From a checkpoint of a small transformer trained on Wikipedia.
Size: 16 layers, width 256, MLP 1280 squared ReLU.
Architecture: RMSNorm before each block, rotary positions, no biases in attention or MLP, embeddings untied during training, normalized queries and keys, some layers without attention, gated attention, value embeddings, hashed n-gram embeddings, learned residual scales.
Training: a variant of Adam for these matrices, 7787 steps.
Each number is 200 + 30 x the weight over its row's rms, rounded and kept within 0 to 999. Layers, rows and columns count from 0. The size before them is the row's rms in percent of the matrix's.

# layer 7 MLP up, 1280x256, rms 0.0749, rows 115-142, columns 0-127
101,179,207,207,177,192,215,177,200,133,203,191,214,178,213,161,182,222,201,192,198,197,197,183,150,230,195,213,223,228,206,225,249,215,194,238,207,158,159,188,194,176,169,214,217,190,198,176,184,178,183,173,196,187,194,156,226,175,239,277,257,238,216,193,177,155,209,196,222,229,169,237,214,188,226,203,204,172,190,230,170,205,207,211,238,196,218,165,149,163,256,140,278,267,212,186,191,193,187,184,217,202,212,182,150,134,206,142,161,203,150,160,165,192,173,231,238,189,160,247,184,204,185,195,235,174,204,250,184
081,150,219,188,157,211,204,191,212,200,193,204,160,216,224,210,204,256,134,182,231,244,193,174,189,135,163,191,178,165,179,199,196,190,225,201,169,206,183,263,143,180,189,191,205,196,278,150,185,190,193,203,244,206,234,209,200,130,221,173,161,175,199,216,119,216,133,219,206,163,177,223,166,192,219,173,142,129,213,180,172,220,245,169,211,201,214,223,194,165,203,194,207,168,199,196,176,194,218,212,189,288,209,225,228,167,230,176,189,169,215,213,221,148,176,208,132,176,186,204,266,189,203,233,221,236,236,186,209
130,140,202,222,208,211,202,213,170,145,250,330,218,180,182,182,175,192,175,148,192,252,205,167,166,164,206,239,209,247,200,181,176,177,159,216,208,197,138,236,205,204,237,175,223,195,190,183,171,191,193,218,229,223,212,226,200,194,218,222,198,195,234,197,204,125,181,246,237,197,152,173,187,170,202,154,203,256,164,229,177,203,196,201,224,202,190,149,200,172,236,209,140,211,179,203,222,181,205,154,152,191,207,224,253,163,190,207,180,190,207,189,218,184,160,228,225,203,200,231,195,261,225,173,186,240,204,248,242
109,203,182,222,230,143,205,154,199,165,218,224,236,193,166,114,241,259,218,168,258,198,210,208,204,212,190,217,184,229,127,222,158,202,193,213,199,146,198,229,154,238,193,228,181,136,215,177,199,208,149,174,200,274,232,177,263,216,216,256,207,154,185,242,257,189,221,237,238,188,188,205,170,202,186,191,243,219,231,229,177,192,223,197,195,166,239,215,190,127,177,154,164,197,249,196,234,227,181,176,185,209,217,186,207,185,166,192,191,245,199,204,261,163,213,222,218,134,228,162,182,200,154,234,222,164,208,201,199
110,177,206,226,202,178,235,201,223,196,184,194,208,215,203,184,230,204,207,209,217,196,182,233,150,219,150,208,211,204,240,214,226,208,216,204,187,192,174,216,201,179,191,221,233,229,237,169,216,231,171,149,216,214,176,153,264,248,235,217,202,248,213,164,176,169,234,162,242,214,240,210,202,182,223,174,272,205,151,146,208,190,222,205,170,184,214,188,183,205,173,183,173,225,207,120,145,204,208,185,150,158,194,175,178,147,215,156,177,169,208,185,230,206,188,218,225,236,203,199,193,276,185,187,178,216,191,267,196
088,226,200,214,253,204,194,150,203,206,208,185,231,150,160,206,224,185,232,201,187,209,197,239,214,181,153,232,238,198,215,194,206,213,117,203,184,187,223,214,194,227,252,190,190,213,245,213,183,223,203,193,191,258,158,231,151,244,232,223,182,210,170,244,205,140,159,211,172,249,203,198,189,174,193,194,214,205,181,232,229,121,227,257,203,229,237,224,223,200,199,169,175,203,175,200,245,199,203,199,174,143,226,219,219,193,170,166,210,247,189,194,202,208,215,158,234,209,194,230,240,216,192,223,198,197,200,196,202
115,211,220,227,183,154,226,202,181,196,197,199,168,184,255,206,220,174,163,198,190,204,172,255,228,208,217,221,249,202,184,219,194,178,217,180,205,154,220,260,197,203,219,244,251,159,173,193,155,206,147,143,235,229,165,256,231,170,200,185,235,177,186,182,245,184,174,209,218,216,220,188,234,194,222,192,120,217,205,255,193,196,238,220,243,226,183,208,211,196,166,156,200,193,205,228,156,159,207,183,207,214,193,181,194,208,183,198,135,203,203,221,192,211,226,198,253,212,127,168,233,155,214,217,224,179,233,174,215
097,209,199,194,138,185,191,205,169,166,218,211,235,192,249,203,220,190,238,187,218,220,198,189,196,236,153,255,175,203,176,156,217,228,220,229,239,208,168,181,200,216,242,180,227,217,210,211,186,241,198,168,176,204,182,170,226,236,224,191,189,156,214,193,230,170,156,149,169,249,180,221,160,215,182,193,177,123,243,217,220,205,164,191,180,160,244,236,189,135,169,151,160,252,232,194,213,180,182,206,210,201,216,232,142,145,214,224,188,179,174,131,208,232,188,166,209,210,207,228,182,234,176,215,198,187,185,189,206
123,168,261,144,176,211,200,182,206,204,219,188,221,190,186,197,163,200,137,195,207,210,143,222,205,220,214,219,141,203,185,268,144,174,209,209,194,191,190,192,169,177,185,220,175,265,229,162,193,218,197,159,197,221,181,160,221,215,252,183,180,214,182,261,186,182,169,185,230,161,234,176,187,241,241,179,220,188,202,180,235,220,215,191,192,128,235,211,184,151,211,171,186,226,197,202,230,201,218,177,189,206,210,240,258,204,180,146,171,215,196,191,242,198,190,137,208,190,229,224,201,178,267,173,188,212,239,223,197
090,220,205,170,186,202,198,165,235,197,216,275,203,195,195,166,207,191,213,154,182,178,174,226,221,216,213,244,192,242,171,189,198,211,225,213,177,190,188,212,196,198,143,224,190,211,236,171,232,208,206,185,173,214,227,204,199,202,207,159,154,159,191,242,151,216,223,242,207,153,155,273,200,184,214,188,165,188,230,159,199,150,220,179,230,203,186,189,166,205,193,191,203,183,208,193,229,150,128,201,187,213,225,246,168,162,203,168,182,211,186,174,247,187,212,198,160,201,214,186,273,187,210,160,183,228,232,220,202
106,177,203,166,236,192,194,211,256,145,200,213,219,181,205,164,164,157,159,204,219,181,139,237,221,221,226,197,196,225,183,150,179,270,174,203,212,151,164,279,202,200,229,207,203,231,188,216,224,193,165,191,195,235,193,253,241,224,239,197,207,218,213,217,179,209,195,204,199,190,216,203,149,199,209,173,263,214,185,205,179,200,208,281,181,188,234,165,183,185,211,217,187,260,226,211,214,162,209,186,217,151,266,208,249,213,180,172,180,186,188,193,220,169,234,169,184,253,233,176,197,256,149,220,202,201,160,152,146
109,189,264,212,218,197,198,218,223,158,185,188,237,172,246,194,226,173,184,216,236,184,170,194,185,209,131,175,193,215,204,215,211,242,100,190,195,208,136,236,188,214,208,200,207,221,212,208,181,180,229,179,237,206,201,161,191,213,233,225,227,201,221,247,224,208,179,210,222,218,218,207,183,171,234,195,155,203,179,248,193,221,203,191,222,212,199,251,203,198,173,180,217,204,165,190,144,181,265,194,179,217,137,182,209,187,228,132,187,161,193,152,183,198,191,168,264,172,212,213,169,181,255,186,169,185,205,215,268
095,181,234,228,118,227,225,205,230,275,205,196,169,210,202,209,184,185,215,182,185,202,205,240,196,188,228,177,217,211,170,187,200,255,232,203,163,257,200,162,145,181,198,223,159,283,208,247,190,218,190,232,221,200,213,184,195,219,167,236,234,228,174,240,191,190,233,179,139,214,192,229,218,266,209,183,190,222,169,242,201,194,228,199,143,207,190,228,221,247,215,238,202,226,242,207,161,251,215,215,185,237,161,221,195,236,189,258,179,158,162,202,266,225,157,212,180,183,223,144,197,166,173,179,139,192,261,171,191
084,217,228,232,209,199,173,185,155,239,199,215,209,202,191,211,219,173,194,183,210,197,183,210,235,168,193,223,194,184,188,254,200,244,149,191,224,225,186,244,208,200,267,210,176,172,211,174,262,204,191,193,274,249,190,187,184,209,253,258,145,215,171,269,186,164,200,218,233,196,157,151,192,217,216,176,172,181,182,158,192,174,162,206,194,208,215,174,195,196,241,157,186,164,177,216,201,248,154,227,168,194,186,226,251,201,272,129,188,171,214,166,201,194,220,166,236,174,207,235,235,194,179,154,218,195,204,206,171
093,212,277,189,226,196,239,179,236,225,211,164,231,202,185,175,169,193,218,205,190,179,193,154,169,193,166,217,195,176,203,136,184,268,226,230,215,224,154,220,175,261,203,181,246,257,241,208,209,204,220,210,206,188,161,181,198,233,283,203,211,237,240,235,172,201,210,169,193,230,198,187,196,183,159,213,254,163,219,238,207,210,172,211,206,171,202,200,234,201,161,187,155,196,191,188,208,243,206,164,200,133,182,254,193,199,269,192,180,215,189,195,206,214,167,202,247,179,195,249,197,224,171,188,187,285,173,266,192
096,218,162,142,230,229,230,215,165,175,189,214,206,218,200,171,194,200,199,169,210,164,208,228,196,194,186,293,190,251,171,229,208,227,225,228,230,199,172,115,185,191,172,223,187,211,160,182,198,182,212,160,195,179,191,186,269,192,214,162,219,222,202,237,174,183,209,226,176,214,159,207,206,251,196,186,202,236,179,245,196,168,201,167,222,209,204,189,214,209,253,223,212,189,204,266,151,194,182,196,204,260,239,195,219,186,202,206,180,199,157,167,229,191,159,209,183,255,217,117,227,206,170,179,178,122,202,192,135
102,212,228,222,180,182,201,223,195,181,255,221,196,144,192,150,130,197,173,170,201,186,200,200,156,197,199,206,139,238,211,231,178,199,192,159,231,153,239,178,234,206,159,185,206,155,226,198,195,187,207,186,218,194,191,137,183,167,195,192,141,208,208,150,215,241,264,162,183,203,163,220,172,243,179,208,207,201,236,187,296,219,256,176,181,207,214,187,160,215,231,167,211,191,227,169,187,224,216,178,157,243,213,175,215,139,210,191,158,185,184,178,182,212,224,229,170,197,161,195,200,189,251,201,166,227,177,200,205
111,187,256,196,215,163,258,163,193,156,188,198,246,163,220,133,210,182,210,202,185,207,179,189,213,178,92,219,197,174,179,192,165,212,267,209,205,218,189,181,189,239,208,188,177,222,197,184,201,235,187,186,210,223,192,165,155,263,217,166,186,162,197,161,171,204,191,182,217,202,200,212,179,203,195,199,250,184,170,190,211,258,187,220,204,159,197,221,201,219,163,226,210,185,208,201,206,233,206,223,199,177,161,228,147,181,185,185,216,146,230,186,203,233,222,204,293,220,203,249,161,220,182,193,163,194,197,243,191
111,194,195,176,159,194,215,196,245,256,219,229,179,170,251,204,130,215,219,187,201,201,185,226,127,151,220,226,146,192,220,175,219,244,140,201,189,219,152,218,228,244,204,196,200,217,217,228,215,183,162,180,143,231,147,216,210,223,184,180,227,204,177,152,152,180,151,186,162,219,181,208,221,249,222,187,206,151,223,199,178,175,172,182,200,199,195,179,153,194,256,191,203,247,230,129,177,227,165,193,160,174,171,214,178,194,162,224,189,172,251,170,232,251,172,231,171,190,207,199,201,236,198,224,194,212,177,182,153
118,189,225,231,239,153,158,220,206,214,183,231,188,165,169,210,216,194,167,185,215,173,169,168,124,174,155,239,184,153,245,167,221,202,185,163,200,148,194,179,230,273,251,217,211,183,197,151,224,177,186,235,200,186,167,189,184,213,197,186,257,174,225,195,195,227,237,249,202,163,149,222,199,135,211,93,211,201,216,201,237,187,203,146,211,222,185,251,228,188,181,199,202,174,212,181,150,189,202,202,217,212,174,208,245,205,200,227,153,244,242,192,179,186,187,217,222,222,187,218,231,233,185,142,275,194,209,194,195
096,180,209,199,171,190,246,194,177,194,226,194,172,214,168,261,210,173,212,181,160,225,179,245,154,200,199,248,182,226,189,204,203,249,214,200,162,164,199,225,159,220,218,271,177,180,202,178,256,195,231,159,199,228,240,227,250,188,222,235,205,198,170,260,169,255,191,202,172,184,194,233,199,179,149,157,218,240,225,233,186,179,235,181,185,201,229,177,146,217,201,139,227,185,169,200,210,147,222,169,223,186,240,238,217,207,272,170,164,197,260,217,243,190,231,178,196,190,142,209,202,224,172,189,213,206,189,234,150
085,176,200,185,214,183,205,196,205,152,202,216,172,176,253,196,184,182,207,181,234,228,202,198,196,148,210,218,171,194,246,174,195,196,239,272,222,142,198,184,212,187,195,206,202,223,166,116,173,185,192,249,234,179,206,239,227,206,217,276,215,150,223,257,219,244,188,182,240,165,195,246,222,224,207,177,148,243,233,188,179,234,158,150,218,199,203,134,214,179,273,196,181,149,216,160,201,198,230,201,208,191,242,223,226,187,190,194,171,168,186,176,208,213,199,196,204,217,184,214,219,226,249,228,158,253,196,254,147
111,227,183,207,238,200,230,196,197,205,221,216,247,148,191,190,165,187,185,192,235,209,211,144,229,177,202,193,185,222,218,135,223,199,196,226,298,162,169,269,243,199,195,236,181,190,199,180,177,189,197,192,229,211,213,185,174,236,245,241,162,202,190,216,224,203,170,181,161,208,87,225,174,186,181,215,228,170,215,206,191,253,171,182,167,214,185,223,210,196,150,134,258,174,219,126,161,201,194,175,164,213,165,168,263,192,202,193,239,166,255,183,217,128,150,173,194,153,135,275,185,229,233,211,245,160,231,205,233
092,182,206,183,239,190,235,181,239,170,246,215,197,134,251,160,218,236,183,203,193,184,211,223,179,179,210,211,199,247,200,190,197,166,252,235,189,210,202,185,191,197,194,224,198,231,207,183,208,202,148,218,223,206,248,236,230,240,180,258,188,161,190,165,188,205,194,218,193,150,221,256,257,222,206,208,194,236,281,192,222,229,182,157,139,179,195,217,252,217,274,214,180,186,168,202,216,217,163,204,190,202,249,214,201,201,141,182,156,222,194,184,199,189,201,191,247,211,201,191,152,174,271,199,187,190,205,200,181
104,186,217,192,180,183,187,218,230,167,213,179,219,171,206,142,149,165,201,181,160,240,188,210,195,186,256,237,246,181,153,230,186,254,221,212,249,180,214,172,264,182,195,182,183,219,208,167,217,233,122,118,252,255,223,179,196,206,238,189,203,161,243,208,253,181,191,175,231,215,179,232,246,231,226,148,173,153,182,178,197,176,135,199,183,203,181,233,192,216,227,155,218,224,249,163,164,200,203,175,199,251,185,180,222,133,210,135,188,257,252,234,208,176,195,217,189,190,212,199,183,191,273,176,251,201,168,231,161
100,195,193,234,176,162,199,208,203,201,171,217,163,156,117,186,212,221,180,173,229,210,186,205,158,168,181,199,173,225,223,223,200,237,167,195,232,158,205,208,171,200,208,230,160,234,226,147,202,168,217,207,176,227,218,197,188,273,255,270,209,177,203,172,259,142,195,190,181,250,214,202,222,179,220,182,191,204,195,191,201,215,193,221,201,151,213,201,153,193,239,181,204,261,249,151,157,174,235,194,186,206,206,199,231,195,205,238,193,179,194,228,219,207,189,219,191,212,180,178,171,190,249,165,147,240,241,237,157
128,134,247,224,201,200,227,185,202,161,203,228,186,172,206,226,195,176,218,175,205,224,105,182,179,186,195,199,181,153,203,200,192,297,155,153,191,170,199,197,223,203,239,219,195,171,186,221,180,198,204,207,183,199,243,203,199,226,228,246,239,216,195,190,163,204,192,206,180,214,198,217,152,215,220,216,196,164,244,216,171,209,190,187,253,150,235,209,203,188,236,244,198,209,186,169,230,204,177,184,176,235,250,176,186,163,201,195,114,215,173,184,236,169,233,221,199,230,224,214,228,215,194,201,169,235,152,281,213
093,208,234,241,233,181,217,159,250,156,186,243,217,195,220,156,211,172,179,192,180,178,208,189,174,206,184,210,149,182,221,215,212,175,227,205,187,157,217,176,232,208,221,222,249,226,189,194,213,139,148,220,203,190,151,196,231,175,151,203,175,193,251,244,189,222,196,224,208,185,239,212,189,224,223,175,238,171,170,158,175,141,193,173,186,231,178,196,207,198,210,168,231,227,232,176,236,193,230,183,196,175,153,237,185,128,199,177,222,194,215,198,197,180,236,163,196,192,197,200,207,197,196,176,247,200,182,228,221
# layer 7 MLP down (transposed), 1280x256, rms 0.0704, rows 115-141, columns 0-127
104,251,192,270,214,167,133,182,218,191,143,196,213,219,209,152,192,195,161,217,175,195,156,213,212,264,213,176,216,207,163,222,218,227,203,164,198,213,111,188,223,145,193,234,229,215,219,209,160,281,210,204,250,188,219,161,231,173,219,226,208,274,150,242,196,191,206,178,199,238,218,185,182,179,209,207,193,193,167,224,247,218,250,230,176,209,184,184,195,204,187,207,196,166,172,224,227,222,205,195,219,234,198,192,201,167,215,139,208,183,236,216,195,137,218,185,204,188,216,176,222,211,225,198,201,180,194,241,167
085,200,177,206,210,164,214,239,176,192,230,209,168,204,144,116,213,224,212,219,174,172,186,212,141,198,212,236,212,205,250,151,217,239,256,206,201,192,231,197,225,145,185,200,161,227,176,222,256,169,226,195,185,199,189,244,213,160,217,196,227,193,235,191,241,181,173,211,244,171,228,181,267,204,238,168,222,213,170,210,263,174,179,186,192,152,198,181,185,231,158,234,239,253,265,202,245,164,164,175,173,234,215,179,240,166,216,187,212,165,187,173,214,209,129,251,220,202,155,178,215,217,236,203,202,223,228,263,227
123,176,173,254,156,268,217,219,150,234,209,196,188,227,225,204,236,235,232,201,194,242,221,205,227,217,231,198,251,227,231,202,195,139,164,164,168,209,227,232,167,239,197,196,238,229,193,173,191,223,199,193,242,273,215,218,184,208,237,227,197,227,202,200,180,177,219,213,182,168,190,174,235,224,211,196,214,207,177,196,238,188,235,185,214,186,171,176,199,253,290,212,158,176,233,206,220,200,242,207,188,229,198,193,217,166,211,257,236,222,237,193,187,117,220,192,191,99,217,216,261,218,216,194,167,229,251,220,224
111,244,169,190,166,147,170,188,207,185,201,230,150,263,181,183,225,191,209,239,208,153,262,190,187,268,171,179,161,112,194,206,204,189,265,168,183,197,184,251,164,166,164,287,164,209,200,231,235,198,201,234,218,203,129,204,193,201,238,193,236,166,160,182,148,213,242,142,201,195,213,213,241,196,229,219,221,200,211,154,207,198,151,230,199,200,221,179,224,226,160,157,170,140,252,193,250,249,217,197,248,207,207,189,191,165,221,193,202,207,170,251,155,191,214,171,226,233,199,229,163,236,226,201,225,228,236,249,203
111,208,233,205,182,176,160,179,258,205,220,215,169,246,251,238,208,213,186,227,175,218,211,245,206,216,244,211,207,149,197,214,198,206,222,203,180,225,214,184,125,243,174,280,220,216,184,181,186,199,182,220,191,228,203,193,219,225,198,211,161,210,204,195,224,184,270,190,201,160,210,209,223,260,201,203,220,140,190,160,251,210,243,231,203,235,185,210,243,219,198,219,236,212,191,182,209,232,229,244,217,239,205,198,201,181,156,215,216,170,213,204,203,271,215,239,207,159,215,221,189,236,215,215,194,191,175,196,152
091,227,201,206,251,177,167,215,134,158,202,202,165,198,190,149,186,221,158,207,217,187,189,235,202,186,198,234,192,241,226,207,191,238,227,186,219,190,246,227,227,211,213,199,150,216,185,168,204,259,226,234,202,204,183,212,204,177,181,216,173,187,201,179,210,118,193,151,258,198,193,174,175,168,206,187,221,192,158,111,197,167,164,169,191,148,163,154,248,263,203,200,231,193,214,200,237,200,174,181,205,191,154,195,180,200,194,211,259,190,215,195,161,213,126,253,202,176,183,219,214,239,194,147,217,231,204,286,216
117,207,186,170,216,184,226,211,200,177,160,190,211,103,230,221,241,119,211,180,223,222,189,132,244,231,194,234,193,185,204,216,218,202,245,168,180,194,205,232,158,156,155,192,217,179,167,209,205,172,211,200,201,216,195,268,209,190,183,182,252,225,163,175,218,238,203,156,182,197,161,207,185,213,167,117,172,156,229,242,224,212,233,267,181,198,210,183,224,231,187,202,195,186,194,235,189,178,189,264,214,168,248,158,185,240,195,220,204,215,226,181,249,210,216,189,172,294,119,181,206,205,199,191,199,259,178,212,208
100,213,184,201,233,207,190,222,214,159,207,245,165,223,235,211,203,234,197,198,178,165,220,210,164,163,207,224,214,193,227,169,245,195,264,219,235,152,201,223,201,238,225,246,225,207,207,166,252,185,187,162,237,201,137,192,229,213,202,241,275,211,218,204,179,190,147,152,180,144,190,163,235,184,243,195,214,217,212,221,203,197,250,192,201,206,189,164,157,151,196,186,223,195,247,178,220,140,138,226,191,192,184,227,210,158,178,201,195,236,194,114,228,155,214,234,200,222,160,233,209,213,220,175,210,193,201,236,201
123,198,220,188,148,180,218,187,181,198,160,147,235,233,208,260,195,209,162,215,216,270,164,210,200,158,151,180,220,218,242,246,163,166,218,176,165,196,222,142,195,206,183,216,216,155,226,198,213,183,197,231,248,185,187,192,165,220,254,96,213,213,238,235,150,139,162,205,207,244,201,206,184,193,237,183,205,195,167,217,186,222,257,261,210,249,240,227,160,267,209,191,219,210,156,214,208,215,248,234,167,211,189,183,188,201,193,185,182,207,182,167,212,172,167,243,162,170,202,217,244,242,196,184,169,209,208,163,203
093,186,199,159,246,221,213,243,164,181,244,192,199,235,212,191,154,215,205,267,199,129,205,225,212,236,257,163,165,201,169,244,181,219,181,220,222,195,216,160,189,176,213,189,181,243,204,252,227,205,215,240,229,196,153,169,195,152,207,215,231,221,162,202,187,166,159,221,178,167,229,188,188,210,190,190,244,162,192,160,199,161,175,196,145,234,207,195,245,193,191,204,210,203,194,232,202,136,234,145,194,220,162,175,204,118,167,238,195,186,227,150,261,223,204,178,196,177,181,214,177,198,190,209,191,201,191,269,166
095,235,228,159,197,168,208,299,220,179,162,165,238,143,197,198,187,212,185,263,174,184,162,203,306,305,166,190,143,227,198,179,123,197,157,204,205,168,226,183,206,235,235,146,220,218,203,215,174,151,193,209,176,233,191,209,186,179,207,206,236,206,205,237,208,262,208,228,192,230,198,161,198,204,209,185,236,193,140,210,187,183,269,163,161,236,215,200,158,194,214,214,157,241,215,199,161,215,210,179,224,186,222,154,232,226,168,195,219,180,168,212,222,192,206,166,167,195,203,252,224,201,194,181,217,147,167,216,176
106,173,213,158,182,179,251,189,195,208,177,178,169,141,170,198,197,166,264,161,207,187,237,268,192,262,248,211,201,138,219,237,221,253,231,198,194,201,237,164,194,220,228,258,215,184,214,245,234,191,233,252,211,172,201,217,278,190,247,158,243,136,238,207,175,253,197,237,228,163,171,203,251,204,182,198,224,231,201,124,233,166,209,196,165,172,149,195,202,211,210,198,161,181,246,168,203,188,208,236,186,211,229,169,187,205,226,227,195,200,183,211,181,217,255,212,214,220,285,172,194,172,218,247,170,204,216,167,170
090,148,183,215,272,191,190,198,220,167,177,217,207,179,212,205,242,141,234,228,202,177,195,195,190,252,178,201,220,191,224,195,164,174,194,192,243,153,198,212,243,184,264,166,192,154,183,131,218,218,185,190,190,205,176,221,152,230,278,178,232,194,201,206,167,226,189,157,205,186,251,209,187,159,250,214,179,211,256,169,175,161,191,204,198,213,190,190,203,113,191,194,186,159,173,207,242,153,214,187,173,195,234,182,196,159,215,156,205,263,206,182,159,195,242,150,242,246,150,252,238,249,214,183,268,219,154,188,208
089,216,190,179,209,144,173,198,157,247,241,212,167,187,190,157,247,249,206,252,175,174,142,207,178,216,191,249,216,195,207,203,252,229,212,214,166,171,252,230,225,197,139,180,196,197,159,209,245,196,189,219,218,194,205,216,220,199,236,180,240,219,246,209,207,169,208,246,215,174,191,197,187,210,204,151,203,227,204,178,211,218,204,197,183,228,116,199,177,180,206,245,187,203,219,177,192,183,210,215,169,174,169,195,188,147,191,212,224,165,161,203,218,189,168,199,207,220,194,171,191,229,239,181,240,233,180,206,249
099,252,231,197,229,198,192,186,201,177,184,163,211,232,220,161,193,221,199,238,169,156,143,240,240,201,235,233,234,194,190,227,189,167,214,181,231,172,210,214,150,249,202,231,240,182,219,175,227,176,193,206,263,199,179,216,217,169,171,223,180,245,229,217,201,217,189,163,212,226,181,175,185,170,242,179,208,168,190,176,161,245,177,194,234,162,162,215,216,198,184,226,221,189,184,178,151,163,163,236,174,208,190,113,192,149,200,171,216,246,183,198,185,162,181,228,203,149,192,241,268,279,181,250,162,200,235,204,190
096,215,220,211,231,207,180,194,245,267,178,193,179,259,229,202,220,204,196,207,213,202,195,222,172,189,217,197,167,189,267,210,227,199,192,216,223,172,242,236,232,177,197,193,173,186,232,163,191,178,181,195,164,233,200,236,153,167,187,195,148,219,195,190,193,236,225,207,233,221,256,122,212,120,247,236,181,197,204,260,171,229,171,235,224,175,265,194,187,184,198,166,202,234,214,186,194,188,164,189,204,216,196,192,218,177,204,269,200,219,212,209,185,165,214,150,180,221,158,206,169,249,182,228,198,211,220,217,242
107,156,211,203,159,205,189,214,174,176,228,195,196,220,223,216,147,206,199,223,184,257,200,146,184,171,178,197,202,162,207,248,188,154,181,224,225,158,210,197,223,207,236,150,212,189,179,169,269,192,217,183,215,246,194,219,241,232,149,213,215,178,246,196,240,128,119,160,254,199,190,219,174,192,212,192,198,124,196,224,167,199,210,194,206,191,195,227,176,185,190,167,149,195,215,200,204,199,217,180,174,130,222,246,201,189,178,198,199,242,159,244,186,172,199,194,214,157,179,179,164,209,265,202,207,203,208,208,219
109,169,217,208,227,220,127,176,195,229,211,198,202,203,259,198,210,260,262,240,229,200,181,217,180,205,171,252,219,205,223,228,226,157,170,184,249,193,150,211,213,158,246,245,221,222,255,160,205,243,163,182,159,259,212,221,196,195,183,220,190,182,249,236,208,187,217,115,251,186,228,190,233,264,198,201,187,131,181,148,182,198,183,166,200,198,137,171,204,202,201,203,179,226,173,170,189,155,186,222,141,244,229,147,199,136,179,236,193,211,197,194,217,197,183,266,196,150,167,196,176,274,210,191,175,185,149,214,176
111,252,207,176,129,193,211,158,210,195,190,214,237,206,190,160,134,213,215,216,197,217,175,219,153,198,157,243,179,193,195,240,215,206,168,183,210,192,143,162,214,193,211,233,157,196,149,267,201,185,188,235,165,172,183,207,246,179,166,202,245,197,178,187,187,209,235,122,200,178,178,181,198,218,158,211,220,234,233,196,175,214,226,194,162,182,172,120,186,167,140,183,225,239,210,225,220,192,216,195,219,177,181,159,165,240,153,179,254,219,188,141,196,245,220,216,179,210,170,199,159,232,185,273,230,150,223,190,224
117,177,200,250,143,219,174,209,174,206,235,129,250,197,248,181,175,198,92,218,206,199,159,178,206,174,190,221,166,207,191,239,192,196,197,211,152,209,237,169,182,226,206,193,211,217,230,180,197,168,211,178,233,147,188,221,185,216,196,177,175,171,220,202,234,147,226,221,187,230,143,235,204,195,231,245,257,177,187,219,180,257,214,246,209,219,256,186,161,233,195,248,182,189,202,215,218,241,193,211,191,261,209,116,199,261,257,243,174,224,187,196,197,191,222,202,171,175,195,200,219,187,201,225,197,214,217,175,193
100,219,171,166,156,200,194,187,230,195,205,198,187,235,181,222,194,220,214,228,165,230,186,178,185,194,213,229,123,230,229,172,233,204,215,181,215,144,176,207,233,198,176,288,152,176,186,209,178,274,179,170,178,188,248,210,245,222,227,199,221,182,201,193,212,224,233,228,177,228,210,236,260,175,203,188,197,192,170,214,184,154,209,266,173,197,225,237,214,222,190,158,278,153,232,229,195,127,206,134,206,188,140,199,218,203,207,235,213,154,211,228,219,179,193,221,162,240,198,179,192,231,207,165,161,247,177,176,205
088,216,165,165,190,192,216,191,204,256,194,216,192,192,182,201,216,254,186,239,191,182,207,210,154,200,213,196,185,175,174,217,180,206,227,182,122,179,222,239,168,128,182,177,221,231,193,210,243,158,261,222,194,223,201,217,198,144,190,200,232,215,198,156,209,181,210,215,238,159,213,137,184,191,248,160,241,209,198,240,176,234,186,167,185,217,225,177,186,234,183,232,220,229,228,215,219,167,161,231,193,227,166,209,232,148,198,180,150,186,185,146,190,207,146,243,165,196,148,179,164,208,174,178,188,202,198,180,221
111,169,258,189,165,230,212,170,170,189,196,184,154,185,253,182,239,174,242,150,171,264,204,207,187,196,158,200,161,207,164,170,197,224,205,199,198,175,200,212,168,234,215,165,184,201,200,269,140,181,198,194,172,151,187,243,203,200,163,177,209,213,207,221,176,199,188,166,238,188,203,174,213,270,203,182,212,210,203,183,194,159,171,178,197,121,212,203,237,183,184,149,174,210,209,202,253,193,224,197,200,139,180,222,194,149,201,198,187,234,158,226,190,210,278,155,133,173,242,170,159,227,164,174,221,184,169,215,202
095,187,198,215,257,214,227,218,203,198,207,210,230,269,182,206,210,259,151,239,211,195,201,226,169,173,210,209,242,209,221,200,223,214,144,196,215,219,198,219,198,203,212,199,203,246,174,195,229,230,210,211,249,153,185,199,194,145,161,260,222,215,180,161,244,205,229,208,204,193,222,227,198,198,178,216,215,168,139,186,199,204,152,189,155,206,200,166,222,170,129,235,184,196,212,205,274,167,178,189,143,220,219,213,214,193,168,217,169,175,232,186,175,184,116,245,223,220,189,227,199,162,256,207,172,178,166,171,228
107,195,235,248,152,196,253,222,226,211,201,200,212,215,140,192,178,171,247,165,180,223,198,216,259,236,266,284,220,216,178,237,218,158,207,226,164,158,190,230,234,232,210,200,200,161,242,119,193,147,208,184,168,177,191,189,209,227,221,143,189,201,199,197,208,238,192,229,210,205,192,196,228,219,222,202,201,237,234,223,180,186,241,274,190,197,179,187,278,243,190,199,218,177,187,214,191,194,212,190,189,157,193,153,191,224,195,195,194,250,275,217,228,170,202,193,176,210,216,212,205,162,200,181,207,219,198,167,166
102,252,166,177,184,211,231,226,245,134,153,201,184,198,206,235,234,176,181,205,143,225,230,209,205,201,176,208,187,144,205,192,194,172,175,212,194,183,183,217,247,172,237,172,160,219,216,182,169,162,213,232,149,219,195,179,197,251,127,206,195,192,181,220,128,166,158,203,228,139,218,231,151,200,225,189,161,191,184,188,189,202,206,206,184,119,159,172,190,229,239,192,189,174,215,143,182,161,263,244,189,171,194,225,186,185,210,241,181,160,193,224,199,213,186,231,203,207,186,207,197,168,200,187,165,239,216,207,212
124,212,172,182,205,224,242,202,201,213,192,231,210,198,203,201,174,244,241,186,170,161,200,180,221,187,215,176,197,212,236,221,215,178,185,178,217,162,213,233,182,256,184,168,210,118,182,185,220,135,209,240,147,232,218,215,186,151,188,184,219,253,196,205,168,188,139,214,247,153,168,194,218,206,181,155,189,234,182,212,252,198,213,193,215,182,193,250,252,295,204,168,211,217,194,175,206,174,184,188,180,192,216,185,231,200,211,174,207,222,204,165,132,159,190,214,256,208,152,221,163,196,180,207,154,163,189,215,230